config.toml
d_model = 128
head_dim = 64
vocab_size = 2635
init_std_o = 0.0126
decay_fraction = 0.667
final_lr_fraction = 0.0
train_tokens = 94890000
dataset = "wikipedia_en"
Each number is 200 + 40 x the weight over its row's rms, rounded and kept within 0 to 999. Layers, rows and columns count from 0. The size before them is the row's rms in percent of the matrix's.

# v: layer 2 attention value, 192x128, rms 0.0734, rows 132-184, columns 0-63
# o: layer 2 attention output (transposed), 192x128, rms 0.0664, rows 132-183, columns 0-63
v132,094,168,149,243,136,214,163,120,174,165,215,168,134,181,192,181,224,218,188,218,212,165,173,237,243,164,243,213,200,270,176,179,183,286,200,187,169,234,185,179,179,212,218,179,168,230,184,149,174,192,98,116,238,244,182,209,207,227,196,221,132,257,182,213,270
o132,088,141,257,218,223,117,238,202,191,188,184,185,218,252,260,158,210,115,166,190,233,167,235,166,111,222,190,174,189,173,157,196,235,209,209,173,211,198,226,212,136,201,201,187,188,177,246,181,189,242,261,154,254,119,215,257,200,84,172,210,187,193,183,213,164
v133,100,205,180,200,226,247,157,172,228,171,215,198,258,223,164,207,233,192,269,208,194,217,164,232,230,204,195,306,249,201,220,183,294,179,186,164,121,108,216,196,144,251,231,212,204,250,245,191,243,180,217,174,221,242,203,285,232,228,207,160,207,217,212,189,151
o133,099,221,215,197,172,187,149,173,208,139,148,191,204,253,235,209,205,138,222,210,172,227,239,277,128,182,225,194,232,209,156,215,225,229,214,181,224,190,197,151,197,162,206,221,203,223,236,234,119,235,197,233,132,228,228,233,190,198,152,176,181,216,112,231,202
v134,088,201,233,176,191,227,224,205,189,207,181,237,300,167,186,164,216,188,199,181,202,222,223,269,220,140,218,171,265,181,167,178,249,156,182,183,193,204,230,173,161,215,245,221,240,157,168,240,169,226,157,226,185,198,79,194,140,206,258,196,197,280,217,219,210
o134,086,126,124,199,199,200,156,223,186,232,193,209,217,219,265,238,173,125,247,194,179,180,173,221,185,200,196,227,209,215,149,170,164,303,197,200,277,123,188,139,240,197,201,232,141,217,142,170,177,231,139,275,109,197,182,175,230,260,189,179,182,201,233,236,181
v135,094,146,228,232,243,245,226,223,198,243,189,142,176,241,241,183,168,159,177,204,220,160,273,154,179,141,191,251,203,175,207,198,255,183,152,270,162,230,187,219,151,199,229,233,138,182,179,178,236,244,211,159,206,213,107,205,109,231,224,209,233,227,300,134,156
o135,093,204,146,185,199,139,162,210,219,228,174,168,232,145,158,260,219,118,185,158,165,218,211,272,171,186,177,253,180,163,112,237,221,271,153,229,197,166,207,236,261,189,197,238,196,127,175,153,212,198,130,302,269,181,192,203,270,171,166,174,227,195,168,185,224
v136,107,190,246,237,241,220,171,207,177,227,165,206,166,231,174,182,205,202,163,183,158,200,239,235,209,208,223,232,181,201,258,192,180,219,202,187,226,202,174,189,216,196,231,290,108,193,215,223,216,165,116,159,226,217,218,298,239,209,261,260,147,227,238,255,156
o136,098,252,201,250,181,231,256,223,226,188,158,134,199,170,176,256,273,225,217,216,200,175,133,202,169,207,232,232,221,134,225,239,253,214,188,114,144,175,211,137,230,203,123,154,225,159,255,160,163,220,185,138,229,174,212,196,213,208,272,48,192,177,227,153,215
v137,107,212,155,184,140,204,224,195,156,76,229,195,181,174,252,224,173,165,225,228,344,221,267,227,132,224,196,239,223,210,224,182,158,242,200,176,138,160,184,186,165,231,201,133,152,137,193,185,229,189,141,196,235,198,154,250,159,165,185,195,222,151,203,127,216
o137,100,190,196,240,165,186,263,185,149,168,197,215,205,179,209,172,231,197,206,232,193,174,136,123,174,125,180,193,213,221,199,160,269,211,169,196,182,207,160,226,273,201,248,182,207,226,243,245,200,224,257,212,255,195,229,247,244,170,160,242,133,169,210,269,180
v138,104,196,123,208,169,215,188,209,248,218,197,236,223,231,218,219,271,204,156,266,222,249,214,171,235,179,145,190,230,186,269,154,160,139,205,173,117,233,200,218,225,160,144,199,277,174,205,269,209,182,258,216,123,251,170,173,160,224,111,187,206,264,191,128,245
o138,097,172,189,173,166,192,167,128,264,308,198,238,275,259,168,147,135,99,187,155,214,214,183,165,141,207,180,169,192,227,135,154,153,216,224,213,214,240,181,224,166,191,217,258,192,166,142,188,174,240,179,245,249,194,241,140,223,148,204,293,246,225,171,195,181
v139,098,221,181,242,220,194,213,236,199,169,162,206,206,139,240,301,142,216,192,115,122,209,190,186,181,178,158,225,202,244,171,173,190,190,165,195,227,160,243,262,245,287,210,125,215,182,207,217,198,183,251,253,280,185,179,205,158,253,194,127,222,192,162,193,211
o139,094,177,233,206,205,160,180,204,177,172,181,155,167,183,255,185,242,176,221,43,216,221,230,275,163,195,197,192,248,220,260,225,253,221,215,307,199,160,229,243,182,181,143,250,272,208,216,231,201,193,293,174,202,208,172,204,196,189,122,223,170,223,209,233,215
v140,110,249,245,275,168,187,230,200,177,255,222,189,183,199,183,163,250,191,210,172,250,235,215,236,185,178,238,228,273,167,230,246,210,141,182,190,221,253,181,237,109,190,212,210,191,202,200,228,179,132,200,183,216,169,153,194,197,238,211,126,140,178,199,162,190
o140,098,219,172,224,134,213,188,213,240,144,143,210,193,230,240,288,252,287,240,205,199,198,259,215,138,218,203,158,223,185,150,176,177,163,225,220,148,171,285,154,256,178,188,143,174,179,182,206,216,236,193,188,150,177,192,160,248,165,224,195,129,201,183,196,229
v141,101,228,168,145,238,264,174,156,214,153,203,182,214,163,260,246,233,204,164,199,282,212,237,192,182,204,238,269,251,150,235,154,192,139,207,202,294,251,223,210,177,250,262,188,223,165,229,225,181,167,160,171,139,154,161,175,142,260,234,215,242,163,218,169,252
o141,102,212,164,182,182,184,232,221,135,184,214,187,154,193,180,202,214,240,192,170,164,167,90,227,192,187,162,204,182,275,171,203,228,181,237,148,149,215,196,236,268,168,158,186,203,202,179,222,166,189,166,236,228,239,275,191,174,217,272,183,81,239,218,265,146
v142,101,168,189,239,183,223,128,190,227,252,164,168,186,268,244,191,172,244,213,222,206,136,163,186,267,215,192,184,159,174,185,191,201,261,175,148,179,181,174,159,122,189,224,235,207,166,148,210,261,242,196,190,247,163,158,181,200,172,229,202,264,271,54,222,271
o142,099,182,217,135,250,198,121,212,213,144,190,103,175,208,164,214,137,265,163,206,201,269,233,149,247,189,235,171,193,147,188,129,147,197,165,228,197,135,199,199,171,243,176,187,249,203,284,245,156,190,172,173,191,202,189,156,242,198,243,130,198,152,164,200,145
v143,109,249,201,204,247,90,216,239,172,162,171,168,132,199,204,218,182,158,144,175,143,210,179,240,203,208,184,156,181,252,223,119,216,120,200,178,223,209,193,202,244,241,227,217,204,177,98,219,214,206,205,173,195,209,202,225,235,129,215,165,182,247,235,268,283
o143,105,192,209,268,194,166,226,221,257,240,205,212,197,159,206,231,224,212,235,82,138,205,195,220,242,242,184,140,272,202,292,182,239,238,166,175,184,142,179,193,202,187,185,131,271,161,205,219,221,238,232,182,134,273,143,203,182,135,203,242,212,178,284,260,132
v144,101,261,244,166,224,187,174,138,149,211,166,226,196,221,176,170,127,224,225,117,245,196,143,168,165,241,98,147,148,203,194,136,217,182,171,201,163,199,102,233,238,286,228,163,226,163,199,190,259,287,172,135,208,166,185,182,231,139,218,187,251,203,216,155,233
o144,099,209,241,220,235,218,187,198,204,167,211,208,112,248,179,189,239,190,236,223,220,264,251,210,263,151,256,188,255,154,265,236,242,205,141,166,193,208,205,220,168,159,169,131,308,201,228,227,168,141,245,199,165,189,169,160,164,200,215,215,196,136,163,245,154
v145,093,230,157,194,155,186,188,227,227,251,223,219,199,171,157,195,264,254,215,201,184,212,194,272,197,199,249,151,201,149,207,196,152,258,95,167,140,203,221,219,144,171,181,248,163,176,153,223,155,151,221,234,150,162,280,118,165,165,232,186,223,131,213,266,183
o145,089,187,205,119,169,137,199,195,199,242,240,190,208,171,164,185,145,294,105,231,204,205,156,159,201,224,234,225,192,162,241,151,159,205,161,200,240,138,191,247,206,170,232,160,156,157,202,195,236,201,123,188,222,235,158,203,193,147,212,149,208,204,214,250,192
v146,106,218,255,162,177,258,200,179,125,208,138,231,251,198,177,218,183,143,210,159,219,235,269,155,261,165,243,191,198,232,200,167,204,112,227,261,131,210,230,153,203,186,199,217,211,223,159,244,209,200,158,250,230,212,238,214,279,259,218,222,234,252,180,160,201
o146,101,158,174,223,194,189,279,172,203,199,122,202,175,262,171,210,181,229,183,182,102,208,202,157,164,193,205,235,238,179,172,156,282,276,188,192,179,185,208,174,219,172,137,190,229,242,168,116,210,197,225,65,244,219,200,213,183,265,161,183,221,168,218,186,170
v147,102,208,239,180,187,147,217,155,258,192,145,225,196,168,215,151,177,207,231,197,214,211,244,126,276,131,236,225,235,162,229,144,262,246,234,216,203,168,138,160,146,220,219,184,178,205,261,250,150,230,153,151,199,283,141,213,145,160,227,166,208,290,165,213,181
o147,100,190,203,186,94,111,183,171,230,248,245,173,173,182,250,225,135,200,234,138,214,189,249,208,211,201,226,183,200,232,125,214,181,274,198,209,189,175,250,173,226,128,227,193,155,120,242,169,148,251,160,254,170,131,156,201,175,186,254,254,181,162,191,197,252
v148,094,221,279,210,212,195,247,183,229,247,198,201,218,204,188,135,174,213,200,245,178,193,273,238,183,210,235,145,191,236,253,176,227,161,177,220,238,218,185,171,184,167,223,252,320,163,155,135,180,198,229,190,203,192,189,229,239,180,146,226,188,238,145,247,137
o148,091,144,113,166,211,256,93,172,203,178,184,210,132,143,203,232,206,138,187,256,168,170,219,198,242,172,248,173,195,150,154,181,183,195,136,234,233,189,191,187,195,240,180,277,188,196,176,146,268,216,182,188,220,238,205,234,235,242,233,171,142,234,235,185,106
v149,095,237,135,235,110,233,190,254,259,184,142,192,240,179,157,187,218,178,225,226,195,179,231,171,168,157,189,216,238,218,163,231,209,185,193,188,197,147,230,214,200,189,138,228,165,219,220,244,198,207,256,182,196,252,228,168,174,288,114,213,199,201,203,210,176
o149,092,175,200,208,268,209,102,251,207,216,211,250,210,229,219,238,188,132,171,223,195,147,165,171,196,185,183,228,238,289,187,227,160,210,237,228,155,237,215,129,209,190,257,234,157,186,157,337,202,227,144,222,179,193,201,124,177,170,191,256,204,197,134,146,233
v150,107,125,256,289,168,220,201,194,200,257,156,171,157,176,125,224,256,150,151,191,172,209,316,171,164,154,206,168,222,193,215,148,102,194,218,206,248,214,217,136,189,207,149,172,203,143,162,208,224,190,138,205,133,182,138,204,249,181,201,208,217,206,254,293,245
o150,103,172,180,210,80,188,184,196,195,178,122,99,161,131,202,202,198,228,205,236,181,144,162,132,235,141,164,205,232,190,151,185,250,169,167,235,185,207,204,102,198,261,165,209,177,225,157,194,241,202,162,147,258,228,186,174,204,158,214,266,182,193,258,220,213
v151,107,226,182,127,191,195,280,125,234,193,159,213,297,193,156,252,183,220,156,162,204,242,181,167,188,222,148,144,159,232,192,214,248,170,202,263,112,229,262,235,217,230,206,165,187,199,192,247,198,279,150,188,165,205,183,244,179,106,235,150,292,228,213,104,212
o151,102,185,187,201,225,173,252,177,191,182,157,297,238,244,225,152,252,137,177,106,181,228,199,228,170,132,260,176,240,191,193,160,194,271,160,119,163,175,156,234,205,162,143,269,206,190,141,201,214,186,152,221,206,209,206,154,136,315,256,167,187,146,208,301,234
v152,099,180,204,111,293,207,140,168,219,276,202,239,204,183,203,217,193,229,286,176,266,232,249,204,209,222,222,165,234,162,249,193,239,197,150,195,156,217,165,237,131,205,151,218,200,202,172,189,176,193,203,227,186,195,175,152,227,161,220,161,130,216,207,206,254
o152,093,170,166,194,102,228,239,196,172,150,214,155,247,239,173,189,116,259,184,230,164,225,178,138,213,143,138,132,217,216,154,196,209,151,237,145,257,169,304,299,217,193,209,205,235,214,258,179,219,219,132,241,145,176,229,282,246,273,224,238,216,182,200,179,195
v153,092,169,209,290,241,223,221,237,205,244,120,144,198,187,219,298,225,175,180,205,213,152,220,175,217,177,213,148,303,234,169,197,191,162,214,202,211,153,225,228,180,239,215,161,310,254,169,187,193,143,279,155,215,219,168,131,254,266,130,210,200,282,225,172,274
o153,092,160,187,230,181,223,118,179,226,165,189,160,166,250,230,247,207,114,192,168,155,155,258,258,174,185,162,181,172,244,172,166,218,217,217,271,186,226,204,148,161,224,223,181,223,270,171,180,267,277,223,207,145,248,228,175,193,175,116,206,218,217,192,156,131
v154,094,173,179,254,221,233,150,208,156,203,150,209,210,184,172,156,248,240,169,227,172,194,144,220,177,291,190,218,213,166,198,218,249,182,207,211,130,164,152,167,152,181,194,224,177,195,222,208,129,189,245,69,189,202,191,153,159,225,180,193,176,217,192,218,276
o154,089,169,212,137,173,161,281,171,259,213,264,224,191,223,190,281,215,219,244,151,207,213,238,236,194,193,239,140,180,228,172,210,224,118,244,197,219,241,224,152,248,162,271,232,201,139,254,152,236,156,258,237,145,178,264,257,176,160,237,204,285,185,183,164,179
v155,087,182,194,278,182,160,139,205,178,193,212,241,212,121,143,256,273,229,219,154,199,219,194,257,196,221,258,222,223,212,164,175,208,211,266,165,250,193,250,196,301,223,214,226,209,136,223,213,182,162,171,133,149,192,155,229,258,97,196,191,150,193,155,266,253
o155,084,256,254,224,146,263,186,228,160,185,201,146,153,231,271,221,147,238,252,179,225,230,242,113,158,252,224,148,174,216,193,269,184,178,214,187,224,278,159,117,232,238,151,197,206,248,215,98,254,182,213,263,155,211,235,157,174,222,206,287,212,184,245,196,147
v156,093,192,209,140,243,114,227,253,170,229,200,239,209,193,208,121,169,173,178,233,194,250,214,208,207,170,206,250,201,153,163,189,268,207,255,203,148,191,197,195,169,188,210,200,148,166,135,166,169,235,153,212,151,199,170,217,191,65,216,200,198,224,197,266,112
o156,088,200,210,184,202,199,209,170,173,201,241,229,233,160,196,256,126,165,229,153,276,163,217,228,242,212,201,186,229,213,202,215,192,264,211,264,215,187,205,151,206,196,206,190,129,162,255,151,201,167,133,310,134,198,148,245,250,254,233,197,178,181,249,222,216
v157,101,165,144,221,164,145,209,287,206,212,207,173,157,198,221,189,194,264,207,251,252,236,181,249,219,218,262,182,215,146,200,151,231,217,205,204,224,236,144,166,225,195,226,198,248,267,208,134,163,187,227,234,203,221,106,211,176,233,173,210,187,237,233,261,217
o157,095,255,176,237,170,184,221,243,210,166,266,225,218,202,196,195,197,171,232,196,190,235,233,188,154,185,203,151,137,280,187,184,108,225,213,250,220,239,235,253,128,117,163,199,204,191,139,164,195,235,181,234,199,204,202,250,285,143,296,206,183,200,224,206,220
v158,100,215,156,154,194,167,182,236,220,236,210,155,278,129,201,274,239,137,225,240,226,215,292,205,172,227,205,125,141,274,174,197,248,219,135,194,228,228,187,215,148,206,188,215,137,267,201,221,207,215,197,149,200,191,259,171,183,249,157,197,194,319,238,216,213
o158,096,191,176,197,151,165,190,221,207,179,180,242,228,224,224,239,162,196,134,105,119,198,181,161,227,190,143,129,204,267,238,268,286,143,206,190,184,207,225,197,217,140,228,150,170,200,185,201,220,231,210,264,221,221,152,167,195,140,275,249,216,197,216,208,193
v159,097,167,213,223,284,164,169,193,221,207,218,162,212,234,214,163,207,254,197,201,188,162,224,201,104,204,202,164,174,232,211,235,218,262,175,105,203,251,178,254,211,183,256,216,169,197,293,128,236,217,185,145,194,169,154,162,155,150,256,161,159,238,239,290,148
o159,091,200,201,149,147,244,128,226,179,190,261,219,229,178,276,237,269,159,183,271,266,180,180,221,191,208,227,178,171,243,217,241,177,188,117,126,203,144,168,133,205,173,187,246,245,199,184,143,188,216,176,296,234,160,136,253,191,173,254,156,216,237,209,178,195
v160,100,222,143,181,239,257,230,131,180,238,189,156,182,225,160,185,192,275,147,153,228,238,235,227,183,118,250,209,250,223,200,248,163,204,256,225,222,264,154,246,171,205,264,166,258,172,136,187,180,234,220,148,168,216,157,163,155,112,181,177,200,180,212,180,169
o160,091,197,149,202,217,175,123,215,154,241,215,270,136,184,183,214,228,224,219,203,191,201,225,199,203,230,253,220,197,173,141,238,131,215,209,220,177,205,189,242,123,230,206,189,157,166,107,139,171,253,233,305,197,174,171,209,202,170,254,207,188,144,179,196,172
v161,099,159,198,159,127,228,137,145,215,221,200,213,162,196,218,215,284,218,181,276,173,230,219,184,216,152,199,160,207,247,244,167,190,199,224,210,181,243,211,320,204,196,202,142,156,217,103,213,154,171,220,158,202,271,210,192,239,227,198,213,237,146,271,227,216
o161,095,188,181,190,217,114,190,215,243,255,179,159,188,249,218,158,138,139,121,229,148,141,254,161,199,154,168,195,151,229,171,185,182,213,215,201,164,187,212,250,232,223,176,213,147,225,207,207,237,172,129,169,209,191,229,220,224,171,176,172,221,205,234,167,206
v162,093,209,238,154,164,244,113,266,227,236,201,208,198,199,234,155,229,269,216,167,200,169,200,240,262,110,265,235,165,174,187,174,227,155,250,163,262,165,189,129,84,161,171,208,185,189,189,192,235,247,188,220,166,165,224,245,172,178,187,247,114,208,154,255,247
o162,088,202,197,99,200,204,207,260,192,172,230,143,230,127,204,223,117,235,229,261,220,193,172,101,256,243,217,296,242,267,164,221,166,150,265,255,169,187,175,200,186,218,213,237,165,149,228,224,178,238,174,221,174,220,188,164,212,223,192,255,149,225,172,232,245
v163,107,210,244,126,228,203,240,186,244,173,204,212,270,229,188,234,154,206,209,196,150,180,231,163,212,238,220,209,204,210,220,207,208,185,252,125,139,153,121,216,225,219,202,230,227,265,246,257,118,158,230,256,211,186,132,223,218,272,203,198,173,171,169,225,240
o163,099,242,190,272,190,232,211,180,228,201,191,179,220,213,112,166,101,212,163,186,174,268,203,237,186,181,222,162,130,162,220,264,185,192,211,157,230,186,250,242,195,160,224,224,202,193,213,205,177,165,151,179,111,250,182,221,178,212,174,141,175,196,199,122,158
v164,111,201,212,154,156,189,197,202,204,185,219,220,185,203,229,146,137,138,128,268,150,233,181,203,236,259,238,202,190,236,137,169,312,168,194,200,270,156,259,165,146,195,289,256,225,159,210,213,190,181,266,149,222,212,196,191,204,152,132,220,210,296,177,182,171
o164,103,171,146,223,279,171,222,205,267,215,207,240,225,180,214,269,186,232,197,184,167,230,215,206,169,183,247,176,194,208,193,205,128,261,174,206,195,190,171,154,193,227,244,175,176,230,203,210,217,205,199,193,183,227,261,186,269,265,212,288,257,235,176,223,126
v165,105,177,204,180,79,236,219,169,254,141,152,183,244,191,249,143,160,159,239,163,224,230,222,133,163,180,170,183,243,240,212,183,223,168,173,265,231,141,227,246,191,189,176,113,214,257,206,178,175,202,241,184,216,168,245,235,144,246,118,155,185,203,192,142,193
o165,101,177,172,169,215,137,248,211,160,250,210,217,226,200,235,167,190,144,171,166,160,142,214,182,173,144,173,201,158,146,180,208,232,263,112,306,182,232,178,261,201,115,196,188,192,157,187,234,236,225,207,171,218,201,187,243,201,168,278,210,216,162,198,201,257
v166,096,201,230,166,230,210,269,219,295,203,193,183,181,175,180,127,185,154,225,256,197,204,193,207,164,204,102,151,203,202,191,199,167,190,305,190,271,178,178,220,204,215,124,217,159,227,140,218,162,214,174,151,190,220,272,173,188,166,221,193,153,244,221,236,143
o166,096,180,164,262,176,222,192,176,214,212,245,243,229,162,193,175,190,176,173,139,205,69,169,184,189,175,176,181,194,210,204,261,168,207,235,162,212,162,176,112,226,220,212,127,251,143,263,314,165,235,198,146,185,167,135,170,202,222,116,210,218,211,178,176,319
v167,107,238,210,180,152,180,182,241,235,228,170,151,194,158,281,208,235,197,165,248,215,260,180,209,184,192,193,239,248,228,170,142,215,189,259,157,176,245,202,228,169,217,124,205,148,176,252,261,217,255,159,303,211,158,245,135,201,211,231,234,218,238,131,209,254
o167,102,237,265,129,203,171,185,198,197,151,127,169,191,209,169,209,129,153,248,165,189,208,153,172,211,214,182,239,129,254,200,215,210,150,195,239,226,170,230,209,211,193,195,135,177,183,174,278,138,227,147,167,138,272,196,147,144,166,245,243,203,229,141,213,151
v168,106,149,228,163,260,175,126,189,208,237,160,253,155,152,182,148,218,273,198,218,210,165,192,186,264,272,143,220,193,158,196,200,194,118,194,170,250,225,228,212,243,199,150,198,171,242,159,205,226,186,216,172,234,261,149,255,279,212,167,211,141,270,190,186,262
o168,095,218,207,188,205,279,208,161,208,175,188,150,242,182,226,201,221,238,250,211,148,263,247,238,201,176,166,119,255,234,139,248,144,205,166,149,140,240,227,188,231,157,182,180,256,172,239,240,199,200,139,116,170,205,177,210,219,199,242,277,255,157,152,230,170
v169,114,214,178,234,237,213,200,164,166,261,198,206,218,176,233,198,210,162,184,171,181,232,270,303,151,183,168,196,232,156,182,135,270,143,158,232,176,151,154,234,211,160,240,175,161,233,237,263,226,108,168,178,175,177,140,166,203,188,195,230,244,263,196,172,256
o169,104,212,163,255,145,192,216,205,209,277,112,225,209,236,223,273,237,244,224,204,209,261,166,160,200,165,176,117,202,272,143,217,199,191,217,193,214,178,306,154,192,237,189,180,214,175,170,249,209,218,246,255,245,221,231,131,222,154,202,247,233,198,145,206,215
v170,093,210,277,112,207,208,218,207,197,166,191,218,234,237,144,188,162,264,246,210,214,158,105,240,213,183,195,217,185,182,212,158,187,208,177,202,230,157,208,261,251,164,178,244,193,197,182,200,199,217,211,127,266,233,168,261,192,253,235,156,132,219,235,161,188
o170,085,168,160,169,211,186,193,260,171,208,303,167,182,151,218,193,206,235,199,269,198,195,222,223,170,174,185,234,173,136,184,256,225,290,145,134,200,179,164,264,235,169,170,150,245,130,193,219,215,227,174,160,188,129,168,233,182,186,198,136,227,177,188,203,247
v171,099,155,239,203,209,216,189,202,157,159,278,181,194,252,118,200,137,209,218,219,202,220,190,218,175,200,155,128,244,138,157,193,225,237,193,191,226,179,256,176,210,201,193,145,192,167,224,194,214,190,264,153,183,160,256,185,189,212,230,196,226,166,185,212,233
o171,096,218,197,177,252,277,189,248,202,172,307,182,203,157,203,173,200,222,128,249,147,234,160,172,189,126,220,192,229,205,186,206,188,111,173,224,219,138,248,161,127,232,165,199,229,274,204,264,174,140,233,173,117,144,205,186,232,235,207,176,220,234,263,183,280
v172,105,151,254,191,238,174,153,201,259,147,310,207,272,268,260,241,183,235,155,160,125,175,198,175,133,200,185,273,190,219,208,227,157,240,265,181,235,263,226,210,134,173,186,199,219,217,239,159,195,144,234,151,161,110,214,203,217,191,256,194,256,172,232,212,215
o172,094,221,149,144,141,192,153,200,184,279,176,212,278,172,265,188,257,199,215,223,232,202,188,244,173,208,172,237,145,164,217,251,208,135,156,145,184,229,200,241,200,222,189,167,217,182,229,215,234,182,219,209,182,223,215,270,240,252,247,190,174,267,255,174,191
v173,097,200,244,271,248,205,226,164,127,255,206,199,233,196,250,192,221,200,212,159,230,207,106,152,221,220,182,165,177,242,220,265,225,189,241,197,265,200,183,182,163,164,138,177,286,237,181,193,199,154,142,185,209,174,247,306,151,117,198,169,161,233,185,160,198
o173,093,232,229,188,223,281,216,198,190,154,197,195,187,241,235,199,256,240,226,229,253,146,305,242,252,233,241,188,199,152,202,132,160,143,217,226,159,181,213,188,200,224,141,206,195,177,238,235,233,194,271,223,153,157,162,142,165,236,267,230,194,147,201,262,228
v174,102,198,192,225,175,202,214,114,251,223,283,181,158,204,241,198,208,149,250,227,207,181,220,270,157,175,186,202,175,232,209,231,263,182,158,167,180,173,165,218,185,148,225,121,180,251,210,169,157,124,140,207,183,178,201,159,226,145,137,161,234,262,227,173,134
o174,095,211,165,234,199,196,171,186,209,134,122,201,246,149,278,176,191,235,105,242,166,223,232,158,177,184,213,103,202,234,183,121,189,213,127,157,234,166,201,190,150,158,196,174,201,161,202,312,230,213,196,234,284,242,159,263,200,175,171,194,130,186,173,303,251
v175,098,166,217,192,215,197,164,146,155,213,181,246,210,205,207,154,159,196,179,222,192,216,143,219,188,259,249,232,142,271,139,198,331,144,189,156,220,228,169,289,262,161,264,216,133,191,190,222,211,218,177,155,189,209,246,248,271,169,241,155,232,125,230,179,189
o175,095,160,241,181,269,215,239,224,233,156,138,168,172,247,227,191,193,175,187,245,215,214,241,235,189,209,199,252,233,224,221,202,240,210,181,121,187,192,205,148,193,208,167,188,162,132,247,200,185,182,200,241,190,279,202,147,158,202,215,195,173,270,133,235,163
v176,106,295,181,203,134,210,223,171,217,285,265,200,301,208,262,237,135,167,186,156,288,176,262,262,222,219,237,191,207,186,184,239,216,138,203,174,240,219,282,187,238,211,203,249,142,211,214,218,194,215,178,171,200,160,212,189,134,234,102,213,167,185,219,183,191
o176,101,196,119,168,226,265,173,201,113,177,186,228,177,153,122,239,179,195,147,130,151,266,166,151,126,269,252,231,171,225,189,179,220,223,173,191,181,230,208,232,195,174,167,224,160,157,204,157,243,139,139,204,246,179,176,155,130,204,222,205,162,215,197,227,182
v177,098,188,112,204,214,149,132,194,137,156,213,228,235,136,227,165,160,181,224,233,202,177,197,164,189,170,196,180,219,269,199,220,201,223,202,152,170,146,199,183,223,227,136,267,170,186,186,166,300,271,184,180,162,221,213,265,231,198,132,221,142,292,166,203,264
o177,093,166,201,216,208,204,194,219,139,175,169,265,242,192,206,187,251,152,275,223,208,158,247,144,211,199,193,175,265,141,175,250,228,163,193,185,201,266,245,141,170,145,215,180,238,154,167,177,195,197,253,150,209,154,228,182,222,146,195,287,182,162,228,238,114
v178,099,258,221,186,275,179,274,200,194,190,203,189,188,222,201,247,206,149,231,140,185,198,271,226,183,208,133,208,170,250,179,194,298,197,167,174,193,205,189,234,180,217,244,218,89,198,192,281,199,158,191,225,226,244,205,179,173,186,212,220,203,172,233,164,153
o178,097,235,220,211,172,241,233,182,299,189,112,218,173,199,155,247,199,166,149,115,166,239,141,267,184,227,156,170,207,230,196,220,230,206,160,142,122,163,251,242,225,189,202,155,197,257,223,257,187,222,242,259,224,200,211,218,205,201,186,152,215,182,203,142,175
v179,102,202,194,234,254,235,238,224,140,127,255,201,211,190,158,236,164,251,215,196,133,219,181,235,255,199,191,128,207,227,198,185,195,251,180,210,149,193,229,221,213,266,138,277,195,203,175,215,215,211,159,169,193,190,176,218,154,159,173,242,143,161,195,107,179
o179,102,231,159,226,240,236,261,199,208,162,132,268,242,133,152,167,199,243,209,137,188,206,206,242,163,234,258,138,239,146,173,238,244,240,183,133,250,161,234,307,141,164,167,222,220,166,197,226,189,185,265,202,184,143,222,136,255,218,188,158,180,242,186,189,219
v180,104,194,213,159,152,193,210,212,328,202,190,197,176,159,286,213,200,219,196,166,169,193,204,254,163,176,197,261,210,151,246,156,210,125,167,153,144,187,189,201,168,232,103,91,196,176,273,232,229,166,183,142,116,159,111,111,119,184,213,195,202,236,248,257,205
o180,097,289,240,201,194,130,213,234,191,263,176,193,215,161,293,228,203,119,203,268,227,238,160,203,175,186,215,188,185,275,187,188,204,146,171,200,232,172,221,169,195,185,211,269,247,139,212,276,211,207,134,180,198,232,201,211,215,158,203,262,169,153,227,164,172
v181,090,223,261,180,295,178,214,262,93,180,157,216,203,200,228,252,197,189,234,235,210,196,251,310,270,207,219,200,249,198,203,202,193,156,147,155,151,207,226,207,194,215,249,215,168,207,184,193,242,224,171,175,211,265,209,256,155,214,216,183,223,238,222,173,233
o181,085,168,213,202,236,233,217,187,172,193,287,193,204,165,211,217,257,160,230,151,147,271,212,260,216,259,192,209,231,228,186,232,254,218,225,213,195,135,234,208,190,191,185,257,194,174,169,121,247,256,224,210,169,153,226,181,166,184,110,167,169,225,208,174,128
v182,103,221,239,144,209,213,236,190,183,257,280,229,200,188,222,132,202,166,220,241,234,162,114,220,229,206,280,128,207,147,201,218,217,187,115,194,226,155,214,185,218,166,202,213,225,214,191,195,175,159,173,170,152,163,182,242,204,184,218,246,257,202,226,154,160
o182,096,153,145,179,217,234,245,226,206,214,230,273,216,198,214,226,234,188,123,279,209,219,183,237,260,228,211,229,242,151,134,107,213,232,245,161,228,172,201,182,183,178,184,162,152,212,203,255,264,194,209,245,239,231,255,221,212,206,215,173,155,202,165,220,148
v183,096,205,175,190,269,180,256,234,210,102,248,233,211,232,210,218,159,209,175,235,185,231,229,231,213,196,194,233,203,128,188,208,256,278,235,235,257,174,192,193,201,281,196,237,224,261,272,213,235,164,176,209,210,197,174,219,232,267,113,222,137,227,238,186,199
o183,092,239,183,196,119,194,209,154,174,170,154,293,189,199,149,202,262,199,237,123,255,236,166,239,178,226,182,209,156,189,162,241,195,207,194,228,226,287,184,236,209,145,146,126,167,184,220,232,169,224,274,264,171,158,176,216,219,244,238,227,235,227,195,178,206
v184,098,251,247,159,276,281,249,169,227,200,210,256,245,146,162,234,179,217,221,241,191,232,220,276,200,162,229,184,215,219,193,262,207,203,170,172,120,166,186,164,194,296,117,216,216,161,195,196,179,229,261,203,215,291,143,246,257,225,150,181,234,226,161,214,242